config = dict(
    hidden_size=64,
    head_dim=32,
    hidden_act='gelu',
    qk_norm=False,
    bias='all',
    init='normal',
    optimizer='muon_variant',
    lr_mult_down=1.5,
    lr_head=0.0068,
    warmup_steps=200,
    decay_fraction=0.333,
    decay_shape='linear',
    final_lr_fraction=0.05,
)
Each number is 128 + 32 x the weight over the matrix's rms, rounded and kept within 0 to 255. Layers, rows and columns count from 0. Numbers have three digits each.

# layer 9 MLP up, 512x64, rms 0.281, rows 278-384, columns 0-63
200151058150053119142135110119150132233187153118116116164164085082084106109094158146142135133154125153135178122141099083109151129142121156129110151100137094141111065143061180126149034140113112
125151143081143104173199152172136165148134105148129112101130073149198205080113124094124125088164135066115091171155125151128102140138113082101116197085134143073130150141178124123078098074109169
103161103165135116173203109121136148126091104173115175087174132106078140105176169186112180165133103139183135102097142074085111128114155127190158188177095139188169176118112160134180107148144124
131101162144115073119119114168172126125053245119137171153192153149169184057139152162113154141092084089100138146122130128112132122158137131078148121100145123142112145180134139093142171148144125
083160139168117153122092084139178142133112150156087153150122110129134175088139100017066107148140105152124094133183168149140158145038156170096071099099105117113089100122100120136114146099147143
160164120118179073114101137150143077144144114121122248094108164125111172145113199109093149112097113166137116125132157174167120145183116164165140141164082186098111090140160137110192126098101110
166086148178067146129102194076182149168128168149151174117180133070137160135156138117182126175134136096103202124146061130142123032102121190094110121155109121123143144171141152130100145120153154
093117135088134114144115157141126151088118084088113149147162085064090065125051178130084162165093116110147107106114119110127198083123096143080168119136133176136154186119123154075146141126146126
083086109118125122183083178146148064169114117111094172071162135145112143127148126162098124109148079126139124164107132208139147171159181118113138126183150113132156214130109138159090173120115177
139142115214099094126137107136098106159115125135037184137127138093102103171113080124130133132062093132068176144119107166130113168166114117098099119153088143154074105118089131097068140125119171
134145145088127100104137125091182077106127121165070150138138211113082138133109123137126214126074111147169154142140153159118178161098093112122112141165115145147110126128156152146111095178112120
144136190119114110163127127120155106168121140146145125122137128180196143112134131129123113126161153111231109143140162089135121126112120093090126159111150158077133171120155178118091181081102145
115159113155132108197092112103141183099117133181139158114143122118094132175118173200156238142163160132172116107113112144139149098145138212080122171149142219093077175192135137160122143131140143
148127164141144106176157130102135113143131108184064097168083149099130102131143136128099128100138190173174136149098123183133154138089126174175165089118183156117168139128124170104099116111121151
180133113138150121111104158103157200163184127185101168087144174112122168190110089123142179201098116165130175144098111184091073107123156137144097144150171122127062171139176085140166164175120136
115177089183208113120105181159093126149126162082174102059100132116140162094139078162150094117135127115137117160179123143096158186122140203122100139170130141103184134139089110165172156096129164
105066114137103132162085072145098097156125107161093160156114191149154175047140176145145134141125108171159186159081129177101195138138165161124117110083144144135098102098146114138159106142143118
076127131126156141147126136134073129139136134139125191064135110126141121087096138173114144139104132119103191136119189148111111117127139112095091127142063113147130151121182118091179043136164096
120114135169134075105035132166125112108098153118103105155188140150137159102126127111065191167165106107170077102182162099153126161120177078176070107111189108127138120126130141130183106116184156
133129109127135119127118105159078141152132134119175183150076125119123093148146171154132109123145154128069117229128087119163150141142169119148096143168047126162172208159177125137102122173179150
095105160092130132106095129156125161200167106098171158201093084094106114038094126086129157103149177146134154104099096127172199106190096126169138120142114115107131215131070145136139088086165111
127147130095117136139089150130147079172159092145121144121127130104148181123165156102161109089127120085097153128061099137062114101159147185127184172114087159097145107116129139122103106155076099
124108157120108092068140168116098107109112093153153065118093145103173129127119132149111126128073132147136084157086131136115175161119076107149096123181185112065104163127149149107096097137158142
132177155171129120120128112136097095155083139145152152155121188109153160131142119140121053170174125162120135126138109163060125116123113096119186121123119223154136161092082106149132187073109126
119150138148146146166141121087127114162074136138105109148180103109170146082133124140143105075107128111227089138042102105084156131147101205059112135176160140178084131137125151115110131127134139
173120141146125130135124114163125156166095089182118181106097124176123096134077113111114181166152131095124213242133149126155100130168154186133131153153117144147171123184114076168162122157129127
111199118197145140105182143128151146160142122108110120177099162135117095105128168143140083109216149088133121185115209095056159089163188106156091135129167137110159143101131205099100109139167192
211134115116159119112112142151111122100105091083130175212206163139145158117129093156142079095229137153081132161174124155141182157141091109172105250139176157086138167153125109134117129190136115
159111115161150082116062179153124122156140128067115181129139062117164130133151090101085123146165108154106171094062154141115147142187119175155105105176132124103133071152160102151160115094099147
160127166150164077148123098096142118120120131137144157137144132061114115131139166140152124129126159150092176119005153134166118101108101150123120077114102180157095116203104140155170090202176129
114112148104176136131084155128170105114107055148052100148112165115104129134050133138098158118104095140035103151114117064162118145068156160095090117161100136107116110131122028129098168126091134
178140104147176153146098159112075125154151094138119171104143124127130129148141144127051135135125053109074191132131134112108088121081149146211144143114209113104119134088098095140096131106148141
100143093118075097110116121150119109157127120111101113135072156090128109095088102182081164126155103119164141079198063136074139134141086150102124084117072090130137136118088186099074084109132176
106167080172143079124084090145170153133147168139102124163190128167170146142165075118105125124112128121174142120108132108135141176098126141127099136205105133149113087098205081128120156151143103
078133112146117143148140201185117120206174105145092222188152182099189168147112182127105196231129178126141109125097136105124104077141173161120102115106166132100097147082181110110150119112127123
142168147159096132129094138134167189160052085108124124159126106121130083070137158143198171170138117158136130133100190109161144118088158120172118151135162136116133094120110184108131112123174147
150124093131112121162164118119160092161151089099119125137104152053174112072137113160111128099197143159244159156136117136084146033117126210110105088123125067097145123150131136099111093139209131
056154135116097088126042123118140119108095180120122103131104114059121196092133027101127177120085094088033091074096099040053102008107107146164096139125088114137134187164121138114148157052197144
059159153166151116108052120140157127090078129167134155140104124138102125124122101122181151100105111103129123151142124183065142134089137100169157123161134106135164140065080119093149117147041158
202145115146193163148147218185145178164125157158106146154157144125195090126103102131128172158171163163103107153178117152072135139093153114130141136162129090150136113104170108113139134131100134
121116120163172123090153151120164140084139114098069133157114146088103073152140168079127156122180055161148106160094139191135144097109142108171104185117122144103090091165083124094127095170111142
209140131167172105130095191139129177180143156162157171175119204130126109126135115103088141154195158144138114171133106161109108155138114110128089117116180144176126120156201099169168143151164116
137146096154099131196140112146148151134112116138134170157119109101128161164181087157094113115135169168119103091098095114139154129090125136117168182175120072025140113128129143094172153165151070
092169188131128136140123156147155202139121102102133110159124120162155149115134127147097063059117205164164191154105118096194187112098158128110126179172083140112159144092094121145164149094188081
090136126094140120121058142076132138118163076148142055085117153083072102130070088110145178099130164115146092094122132075101151136156113089160122139218124173094148183124058161115125135093146119
137126153160129140137175157165118178174046132171097164136087122106145110052074189106144181158142103119151179118158096126132160121111162180107161131136085155119105075132093094190128164126118165
089145195124111145120133110136157116183123116156121110150104090114081160139140177155150137172152172141139095169108076126157143171119093121092162135139048179099102199097169164124143157103054155
120194154059105065143068092093156188193116110144132116134152135142129140145095104122122133194144100153114198117106151148095131117135131147199129174134108088203174050083116130120140142171145088
158123125141156122154122111170146096120154123117063131127124175116101128125099157149134094202164133184134144141203137124079107091126169134018136117187057155093134079133079141122111115131138101
144153122128146160189114132167072104100130174171169079106134142149137193111095128113125157152193119112187128107167195096165192112120143128157104117156156149109135084111084209094126131119118155
160118122118135156162114128145139106120133136131140163164093109101083119109116161147109141213161114131171166129086131148138136127126151130137107122121112118190074134141110063123183131198108112
093151095198132117176143189113132146144142073171121171185153100120132174170119169146122148113142149133128126120081150125159180165179132174137197091125175166123129147102111163132143155131149152
190127127141153109085171212086141119194146119151105135107123147041179150062166135119121144081077100076187098148117089135114113165100143049077127125102073161142148173074092131137134148080138113
157137189098120125202101105160096165099109152072096139156149123142151182116134114125085134149157103109138107103131126130106099111125089094107123180158115205099136161145154164142092140136079102
146134123091101130143163204160140202211123108104135150156137166117133109110193079142135110179096112089149126118100129150145142127111135134192172146150101255130160147116098142142173143181073163
148127162150105161104156120127185161120136138027143165165138161130202194113095151094082182115120126070107134140145122116134118117158173218132120159130158196195144133108082140136138122149113156
134137134136135135134138140134133137134135135136137138137140134134137137137135131137138137136137141135136138133135136136138136136137135135136138140135136135137136133135134136138134134136136131
115133096147175123200124163130131142130135141113146138134098156030141176102144106169078179107193151145128157141088087077213085110077175121123107144109126154134196155159185137141123098142062150
118119118071133110130096099092099087171154112123072101140147119103132127104140138169100135069154124118101118090116046131180139189145153108140100165155089109134108121110087102128109139174177090
141093105084177180146138124172105115080126105122197126188126193100107118146102128162152152143118167083138104126167088133116245169125134111142147094121079162136131174087130097115175102172130189
156201135192142162152149158071133131117104133110119097138119134124150163117115118120147094118147131130169166157134185144170145126131189129156132131090132124078130122094126199118129092072145147
141094157157116107144069113129138092208033151106128085115154124136145194101149164138150145131124150128149105098130150122096157141127115173103112139080149106172179135085127151098112090114137157
102129167123123175139156186131173175103110146120130222076140136133152137127081125112073178120135084097115201130133150201096107121121098153111141170144135163099140080116155102193139162127137186
162146164191158083146127101128108148089101060102147113174149069054153098131167133152097102146168153189186122134148126101120146079065121133118131163062176131133119110143111115114128110116105179
078101177091113167121155207190198095152142057152155124119152149108169112136093111139123136141119120169155149163185133111131110104116144178160108112112129112117135110160091122099171059205102165
110152127108099174105100187174187149121168133186141140061192169140196150070138185076114158121109114114078116161105082125127167175170128091168133132103118101114127114181143127058142109141146093
125039132101090072140052108135159115103054120181124129096114090147094095111095165114146169151107118069101111088095114102075132154049172171112132138086114159118127125116105076094113110163103137
148191106159107110077165136094167101188157094088165121169177141071182183188098112204097121069143167119151184130122153048170102162141119131159093214130183161144186098112127164118129107139196162
206156123173118138165114220189113146139130122154100141147129135146158120112119110167137119143124181194136152151129187096127141196164153131172149079143133157130145223134110132180124131153150214
108167121125135112175075183138123137131117140179126159181122120127194187144113085138130181136161111102154181080085175160165178091213109115125157117134156148130165129111123163141140154185156109
149165170075163083182122157135105122117147088130163080151085128118160159111128106135187168108163177141167116120105085123143177111107128193090142153110091127147099170104123068114122098091079106
159138094161112080163140161153146118126080181120138141132123148147103114094073188114141114154133136116126085078147094115116146090075113129150145146128126176099194123119124112137110150145116127
167135180133183143048156103114125086174088081116210137170093171089119119143123124129132146154085094068157186127201131125131123149134121078161111151115105189125079139113142108151155103116141165
062150110159145144099134130131137126153148126126147075105196145111130203195117162117164132148199129185152085137116091117112142134130170096171113116179099160078211159162116203172155157119129177
118146130212112168122146113066182176068162146145128126147172104090138128160155183126124131080118083127161123108137110093170127161164145094151187133155105168084160144122153118123159144162202185
128131129118080092176095133101141125094149194133087125172116087112152092114125138150144123091155112110121137124118075074168131129160160130118127136157161161105150119140110176054087191157103130
124132147156146129105088150103132177165085144145156052121160171163123140133085147087135175157174129134139125065169121084093175078188138125102067104127072130143119147162114020085126155099174144
162164225096100093119128151181105159111163125093092148178143140108116176159156135129113107146165117081121189139187092140155137134175183180136157111106102123150196149155068183121185129137139092
121110061102110112148115094169154173112139092067165148152197154135110127091142102148114082110105122139144116121123188105134155188074082140092121140104107151072151127168110141148115075146193153
121152071120108110104155113163156121187120188164144137197119117157138158118136102081110198150114123149105145159020069065134184145120067096113119112103185127137127157143041078110178108105096091
124130134168035121082121164126104143163077055126127122174138155112150145113078167137155105133122121096100141156185116131120171122112093168130180184140131101141140164120134146117157098154120140
096126104103095105137048170127153184114106106142102155165132097055133160156144154109137202148137184112140147111152174120155102151101232147139209160170105140107205190190140167103190144120127161
147142191162135188152145205089152187139124141142112208121100126158104151115060139087094154202129089182118169167168147109055105174118128153146098141111168160151130114086115135140176160218135164
186150118134097154150162168154097126089150039100063124112155107119107169136122157157099130108090092099134133109079035090152142132130114128090109138090134183136089204118148061112105116168155166
135226101158106123125134127175130188138137129126107156142146084127114070147161164176065139159072081134176101177113105116096132144124114136117140157081138143193086157142136140103182088088119149
133135112081114145156145137135111131144158113131156139179176170079121139114152167066095094079147156126116088208142158115151122149049146174128128127112125146137079136160118117156175132121097118
126118153108102139143097120148180125106115155116072141123140128109031169137126122113121158154066089093167165190105147164102144134113076101142114115160140110095189172101143185066163165108167108
121182109162094095090144118096146181134214057166166145151171177117133172119095153167121106059123119170108124123073125141070168160080111177147154118167127109139153130153155124113065107174104100
088163105170108105110116128102113141115145129144151167103057106157144188088150153070154045175070124117143135107100123191101125124096138124187072139123119124128099131143105038134166134122130179
133132135134136134134137136136134138136139135136137139139133133134136133135136136136138134136137137139135138135136137136135132138139140135137137136134138135138135135136135136135134135135136132
139139106189100100126109135141158103110219170157118122176153094146153107140142172093127129081115107081132150142120151154176138111080142129110114134116116183144122110152176148117119161139143132
114119209154142095147089153134107121090092109198120099181127166140118126165177151137138094161109167139122147122110080137095102115134087174117096191178107145134162073201090124097119082122135079
148172097084202082162166117117121122179187112145107149090157176137138184129150177127115183237139153124149126166148132141132161155125080183116166183100124139193125126146145052103194111164139147
120137119096112133146145037110155170111157186099145159132112201111169078099080148174115076108163139113132142137124150154128132128120153121076157176170118108123128133068150126113149155134077142
140141146123136154100143119105123105203126107125108104111114232177165142160176097140134147123154087104126121174116119054149177140154194200150149141171080138137122163190112126130123078126116140
183104144100205128139090114141135107143148153151100209122131131178155117158165141104101085133135170194097167117150118079116115206117193092120123172135142124119114116114113162142108123078178167
113153173172127181121189125164109148107135096135149071124152149086125104116184121049118207130147134206131161150137136145133126162184138149106106158133101146129174159133137122125134175130116176
123206143161103119144112109126183146094130117135187130176159131107110088132203139103121086179045133153191149094182118101080074157145134157126117166127157180187133167122141125109102101139062179
134073126161105086082167122162140113119095125171112157142162119073077119100089153165134187114082127084131139113105160109140121119122063159148138117174053134095129129067052082093101125082112183
162102153124111127160161092191121155119111152082156148102137170126164178096119151180084145165166195146096106108082144110113122151128120154118087136144080206144118136123147112127082150133157157
076120133090155099122122114155138073130085125111159127064100185137161121150155152066138147143143113123091181096145131115161169156126154101111107112092085131169130149148112114177199122099120146
144140104081127115142144125085168141135114168139116148171109155123123177135140138161078106117158136090112106121117127151113116076163089129101113056183110162130121123166111083139143066186135194
122146143102165090108065149172147152124098090176126104174095078125122140148095131094132124166079143131167121138113171062123142166135093164147145166146059146137155099182113150103166113102109134
094171095102159082144101119183126150182139145139087181139095143106128148082080134141111123105103182158160169140039116124160107155135184152132193123142071145133138099062092121109084168096118176
077116118135110117190105127169167183127156144069104109117154161120073132102130097058105166169173101177195203105085159073156124106104115112159127160141127116129130132105125134135141148137198103
108113142088141151089139090158136204108180107136124130134184180137133147111130175085141105092112153155130180139163135124103200120135120126137118151146094189141132169116160091127130147142092134
189158117088137081166084154177139113154113098150112156109127112188075162131127165137065141172146120098131148088050160167136110153097142141151137127152120152113095135181134057163098060136123127
# layer 9 MLP down (transposed), 512x64, rms 0.322, rows 278-384, columns 0-63
134159138084127130139178108143093090092160099121044085084195091142105153120115148144102116145147132172126157100144160019119164161200222139090068075137155076148038170141086142171156097104123142
154147065164165169127134130082108113148158156127147212074152119055141078134104090126078129120123078175141127107137127082144185131129081171184093025158114131089126134133116183128148149168161104
042193072119105161105152147106128101118108189163157145130146098107211141153090184127086105129141108135116154124126156113119019101090154095179142159138144108151163095140162194131099094119166143
161123113089158139140138118098107156102138110132112148098065147129123134074098137098170145180111179133156180143095149138125107133139085081133149126123158149167126149107108098161102077152153128
189110112116122066126142147115153171108094130120163064089089177119088117178106105186074114174068099112130224130135176073137109168123110106113133078172150177082177201122159132122123148125083151
142102146114186130127167158157101114094148111124131084125126110117190157093127115098108135141179089092174144076146111115102156194134143075139114152129139065108119155155103153096058079129128117
088155121099085134110134140100185117146016156090131195121188132104136115108119076069176157145120133073169152134161112107132121125156137175094146171082165151177122057141059164183066175096156129
144142110137130201143186200166108127129133075181091062109119126177230128126120134078122180085061065120141134124197100100120103118165138118145086080135146127047144087136098146172156149180100126
156170141126166076114167094149130179128135156127086156188143100126133188125140130114142111146147104154094127097150170057131065099099097106115113149156153105112129089166168117090131110102128136
150072120159145158150109113134122087096091101101116187057122116093128105233081128178124154159133155104105104147096109136097096172228169134140154088092127186134119112114162092193155140092114157
143168104103154158123126122114086120120147142079129184132145081117169115145130115119151101124172148111088128141112079131147121080152125180160145118062147140087164126087123088141179130123117119
141138099107113131105117144148102128088105130081079167135166140119078156206141081126168148128156161147067175120104104141149156129141182130134113115093110113152174096106099086100120110176127125
123144171140157134044135109159141120167157153061085114104122166147135195159150110089149126095099124164105079105098156091130157148160109132094154138125118089196116175091108167102184159076075139
107130096147099147110117147140110136182127139098106221121153127114129100152111144117145209154094123106106112131131149142156124138142169117073113133110123132102098093122115108122176106125152126
090177166086112132167128107203113067110126087155163029098150177067138125159142129100097115130118136131157125097151211131147125156165137110117127100101143128069124169136165178149134107114158135
128177096078094147049144103097120152124134145124106161110176105115201124128125162126167159173096150160167172110157063092140106089180119076101100082189110133157097113175115155132104158171098091
154057117057099141194170113173153096147118131086116118075126147126146166148100142099146149091143188136113163147196118071144140096041141148128091138114157067149152079150125107207140069178108085
162154056168131105157117130128119156113113137135071124077114125106103090144115123129095173117119141116148159133142106115112146099177107110108077159120148130153147113130177174157079160153096143
171094060102145095108089169179147099094126148163074144104159107077210093189171064186157104132142128118197173148130120095133164162159138128167093167113085119102128134058189096079063185114096166
089121162119188114127101125158133130134099142102135105138120152111130124117163122143123151119105068100185113028135192141173144086107103143114142130112116116102161157129145147138137122094117136
145126164108144057068083133098103134096154229149079159146153098125191132057097111134112183141130203122107185188108060096131132152118127163111137155109072119137094158095184152158116093120140115
069137093109171197128147158095123151164135163153155140142172174137149065145113134119081171153129132093169128126112103157122102110100070101124128027166137134093197119123106160172131120143117141
091118057142165144110134075106138136170110095131107211132156156185144126145140089102149143136125083083118158100129150114161133130126123109141148128072111129126147124109105120149154155118115125
071085114133131094087113106138133142083107168132106092155122132140120093149160152098140176144136160158129090111157118126164126138096183114173138130116135077171125122065164137104127100148110107
159130142122119085129090126134108129105109124202147110067098157158081114117158098159111149223120146162096172152161155098121123124041081108194118139078105095118124103146134157161124069193103116
103122124119134094164130126120120168158128065113183162089087111149133131141192129106139143142125087128080117153097219102177074111103097207135098101093152083140106154103120103138188185116115165
147125133135062154198070160058157144160116077145128129099142128096164134217190097180109162111152109159115078201116149064056134136118144178124174116130140088121040130079111132142118106080133123
146185158107107111105095102105199109130131176112155112100171131119121125113100156144183147082177127109178133065189144074094157083173179164140107096083103102170159097087140127065109125100114134
170101070171136084094134086136040126178164110109122145124189102138121108123132158172174124165126057127140157130106138109123155068106137131163138140137105103116135057171131177143111164169114158
184169113122122122099130091117128132200114151149119099179135075134081151179171026117102125148181164134105110090118122099134111077121161147161107095119156113118159129122131143162081073081149186
155126145104097196032160051096137170125156112064184118116223115140096099151103145129183135034122155142118202188095098178162171114059097174115098141130198082156075080151145126150109132178067107
121087120105129155190136117086188096135160150162130101189153204100094143103128103095158090144097142149175088090138168151155106121138095118169114109106082140113111167152122103105124102140126149
158177146131134159054114131147122144109115129165102096121180130107133106150087122125113167016105187097112074113133135133133087116195078118057122185127130108103197144144144100150093169149105124
126115099100158159156103182143091139131122109072178143114119181153162101109120138142149121131165117191066202133140090131090154094158116199120097127133189107068083119131094117104080160131142111
128140122174131124039108103089233112126163199122133113148179071105062138152117132178196166135161134091160185095120095093111142135109160160125073144155076123037122072178145138128134163102093118
113162123083161138127098157147107111137121106118116131097125159128058110172081104105089106126178164120090137127129103140095102142154138134141125122146110154116101193110181121106185152135181113
119167116131155131113136094113171142129119151158136158147135084134076103170080090105166111130036102084113100099112089188134126127124124053144121170145157226224070131156109105148165122087066183
185089158124136133164151163148104136142149114083203158145130120186105089159105197081106119115244063090148166138072160180123110134074086147130102157223100179065121082119084132041117132117095100
103136195072113168091117162155138118128064079117163074131132099121145128138155167143171187134118108062172095115149148164146140102111144159141182141146134114106122077114117095123067083136156129
110143104124137104155142163134145140142072115071160128131132078091130182129163166137120103137107139107141183111105111157123134116128129133064176092109106166144119112169099157155117113167145076
161106109134158127154117138135112128165088188136122119165143122153111139122094181208105112140129082123126132095156127126130133143124163127087136084102052084130105139139137168087141080150159138
072181104122129156147163155138141159136108155149130106123124121098150160107130109147166134138064121169119113098095146112130158110136102135142138140185118141127147136132097142148058154083105122
162100162178109121188118070183095110124081173155111139119082121150135141127173150112118103188138140117135142057153133208146103101111105107162125152131159108048145087109143100160151125114102121
111157131173153094092105105170069159126105084139168192159121115108155100097143158105145090175194135216103163181119081126137087051178137090128146136126140141133100102105066131150096165121148064
027060086128154178148107135127097126124125118073098095076141179096097138115126045131154149140139136045131149193102083220180184137108100172131134092137151166145098103122104141177147142182114126
120152128178134091138107115088105072115160120105177150130145132057137151178099158085139178110207167172131053150112148112140116082181171186126140168075091142143109143097125123140088105104126132
148150090121122108102142122172124149101156135093145165156133081171142097140133124125187128129107151096178118143107140128136083093106147055144157142110132129121166052121126143135153082118159103
131034148135205143125145057097099082116188080083119106129084110123115136089115195138205154136133123168112162132128168152164149150087114135199110122071192219062171145089086093105094163140083140
117142162125076195140159146130132148150099154068129121131135122134088153110146116163116188079162109144134154125068119151152106066079139124140146081134168092120118158049103188196140124111198077
129161141079110132146109158081069110161127106128095193167084200132110173125082113125087118152148139091153132140185164143173182128161111121142162116104164131134089121095138146119091089099105110
135131154172117128139116149173099139124116138126161147125123141131180114163169079139152101109106072115089141094096102087191169085090170067139104146149080175094092067117153140139118129103132135
179129126098120125129132121180112131121112165155087144141168141142132124136129084152143098123116150123131158098183134123109098134097146089129075170163103107146138155128127114113118126140104124
143114148171154148157089053167150083124143066090099107134138149117125096155120140179142126161169112118102232150097158117093171117084179162127109114149196129102148122061131015100054118062123169
173165144091121150085126122116110095120118110079168086121132147138105130090136050166170119154181090108109167170171152113176122114145111138114103123111142146118123078150081140101116139162177123
152159136127118175040108158164081170109162134150200180132089131136119157141104105149139102102122114129136187126120108184161032098109101141172136152129095115067098130144116082125154152083154140
102151066118151089167133127107144147119144189126129080165117116205099126051188109138140143103174152165109120115147175059133131104157093179139138138080110104146174155197120134109105114132105122
127128128126127127128128127129128127130127129127126127126125127127127127128128128127128127127128128128126127130129128129124124127126127129129127126127127128126126128126127128126127129127128129
093120092170138107134212104171104243147110179110067111163093169151188080083077200148031101121129128048190114121085085086252145142091096157130105152147078097144158162159155133192130021108115134
126163155125099135100146145166135170105093133133156138110149130112079131096132104114139094195121091098139189180155129144150150082144103142073145054091107133136180138174166160065121082115150144
064205101112156139110184074127108111133107147139139157131114123029078180136099061205106149069065103196124136135093116102127186193121163173208089058201030137138135157140185161175153091148167029
160106142134126097140139184111143142157141137140109133129127144117086155153147127158097109129098140134161149098119125116121138121106122147094125156159141124126088118137119121081148138094125064
110128147103141124110142150156128164101164165124152104158085173088121086175059122123106138159115143152143124173153146077137121085126113090164140118135117135087101140193161105106164107183101121
176127155109151101131179115093086120119146105140121101122156103154150139135088147105201145095141051172158146141153141111138128145130125079152117119134149134135195121164136172110107074067115094
137121075085157153132160137118117128133209190134137147135096142143105138091123107112224093125140137099049169113109104106147062107131081122119101098161151128168145148101102160151125101137119133
153112172063152118138160099138079100169084094167080121157130121128162102116112180103124145131112154133201187193105121158156110108012132206143108117122166067143123133147048143107167144167096097
068149135084099138145169178105151081089149136178087137143179108110149128184155185126124156075107135139177140067110149158121130199166183074125093105102103160223101100117139110124133072143146044
167146121105123158162141184110040031127078171190147148161077135117143100146118130138124170112083127187149103114142071147144187094182142109063144135106094188157117090144105159119111147103117122
154148077136112106193164101194158110198129128184073136222179092091167152060100111119092129111099156142098082177153116102190116122125118085137051177138115109116110147132120096123080188073115141
109171158077120121149115161124175160115109103083115141143112195177106117122140103115170120131116091127165151109137084126107166101084100129139156117141116136150118094149103147128152149141118067
144131158123076151070112116129131116142055210119127080134133164129125123116145138167131080131101134146139119162108155139138136100138113104190092138126149094166122105112108154092117144140144135
175105124196172117101128121094189150135113137154094082115154115123166109176112157101136117111086183152089187108162115090109108161108111086137121091148110123133122116124142091157063151118144112
112125142149100167129121094111101126155133084184053138140092151122150118121180108104096153106106145167112150135117144123111150094165172188093147052109184112165137103100147156123123180141113084
137107129084119176105167161158116133170092144151135148143144133100057184152149086126065139200107111115122065151163111140163142039165047134097187155163109105054054130086098209138149143101144095
132140110214068077139081105124108132133097138131089104140168103138116142114131101132165144103151133072070188081170129162186088123116119147138155084138162117068177122155118197104146156065094254
122138096099131076157159139163116115077163086149089155139117143145105157124095159145139138134155067090117133063162117180142141112119172114132138213143100117194114135102197169045122152127101080
121120118078122103151124144126121120142073117084116150130122157143146126115137157110099205173119090094089131078127161134139121163110106153123144087110143140151176074174122139074175163094123168
169118124115120184152064204142128145148123139126130116105126109062110114156162102146147116138076104136082131042064209133136092094115211160189109152150099100138123179051111156087142149138110111
155125139067102096116117177127091145183083124103139078163135121112051137088183180128169153151119113126148137124131118146166126090095136154036144111093102102135157082128081236144154149162104123
071129088145055137132177164177077075103166157160098121107121117136111178170103129093052143165112123113155112141107123133146137105142105097130115141119078161144156128090146148148122125133120145
127210098139161163109105196139114101168128079103088088095164219100127100152130057152130165160114073126124134114129204151143108139140107040110156181082089135116111077145186095133161107133129117
154114137125107120115107072076143118088101148151161120132137183156145137148119180152107172076158145113163174125169129105134131127121117140120088203070174100119143114138126086119133118117038117
122105132136170157220107101083150043167103129158061141114114117102086178225110111107125100146162143204096124117168130191129099077154189104131101139165076141069164116088096126094106177029127076
139150097125122083096141107190082125159108195051129161089176191142120123111159080093162177081185127124131160191139106079162155138101121129134162066168104097093121127128158138124080140133091130
128176082058096155085124090128153148115170129151127158064079169104032143128184113115123161187184087103129117160139149087112092082146097078146209138133100141081200104135093154141176139153159079
098095183145151156117103095109133141106137220157145160129163137107127157078140112180174159081110116137124099144140121123132127133104089193133168083163139098075071084098135163140111146141122076
157137140162142052127114127114148121107149127127107164081113115160143138151101089186123167133091121126135155094119144171097125118188128099174142163124103135144157127087124117118073115116168116
115170092086113157109091147108173104138183133070080122171139119117108204103092143130210067168090116071111122159146177135110138164074111112168120093070130103107127159090163188066171126118151134
145096095125172194157125153122110117135125117134146123169113140196150097101140133161129062175127100074182144133105147163112102085134090152106111058158199161142110148095115025096112131127114207
094134131145115116187116105144147099118099108122157154153154158192113115133126134182137188124096165118173147095183106123133090165142110138074166133134007134120145138168124058143104116083085162
130128129128128128130130129128129129130127127128129128128129128129128129128128130129129128128127130128129128128127127128129128128127128129128129130128127129130129128127129127129127129129126132
138145110133133084126155140121116143132098105110111165140129161156096167134098148187135160052138110136128130086149140118132159096142121194139129112125160102062173134151146096107135143134150121
071105160136143206115176178141136157155155121173096142191126153138094089114098107101157196072143048113094149139093179156046128124138191060135088094162163067086107092109086188069116089174170091
140155164069120134120086134153160077165149120071146139076107088093100154163164102185077160141137135106095133116098101176140122179130145176178155088121065170071079191132055153052137152157133122
148107119089140169116076133114112084164176152133077096079129061111113130172133078085106134186151159137129105135135114126088136136157115145145155115129156208098207136140131118069119100111152146
118143146120116160131139183133102121113133121142113089192149112185157106166122090185111111029095110104141127147084138176079162139148113114140185129134169125061140127145152128068162129138134088
102133133124161140160077136099130118122158074090104143134104165119134141159084161148135127175132184089154113070147109151089145167153162180092170124108125137141152152127134114085136115106094119
153103107135123144191117117103160108166110169109100147101043073142127162042097182120148153122143116131100134141139135073139150159101167144115134116169140150126073110111143100142104127125145113
141110138060162118166116126110135085099081159126112118088145123142097181124088085129127099150165043022139145087170148136176129195118134172123106156124134162091161095131174144177158122147025177
128123126124107182113119146096083071162120148112108108086140083163182152198095105150154103187109093158159194109139086147119113133152148125097118156142111137023193107114163127131121132113157145
123101116103108159109160149039122130081164100144095207101152088117112111092107128093125166146128095095115116149185128168133142117168134134113175158119096113130129126066140160117172139169163099
138143094087135045137135126133136211127118114162104105119114162133071132148154083184118152117181133086135125161100147123122119137123104116175117120135159150042197182103154145066156140129055118
160118085227116065075128073168115119155134077176146167097126110115096137136141135191099130114160149165141121145132116160122083069111116143130158158107217122123074171085151096087123120134147130
075093120165129155112148089124078132122181138131092077101113135116099091113185171115173126102081047112146065080161169112177152134148118048122125162122092160129123169183200206049141094129144144
136129113142136170154085096127129164155129109112162184104153076119100127119091169119147139127130159125130172152130138159118083067182144131149146123072168131098140164038093105144113117106186080
092165099118099154117141154125082132080102130147177140085110140107200150107109193165106135111057126180061092138142137200097105183112123144109120123070167148151123150179129085154109098120137167
162098161150142124132077118122159094074140188129175130141126175129150136163158153125113073152130125116126092178109175110140106168123121112136163139146122142109129086108103160107090083103132080
141081114147129149080144141100159077106116148099164164127129107158120139157200110074182176134149135101162102111143088096043134152124132185134033118101152192169091085127157120200111099151071100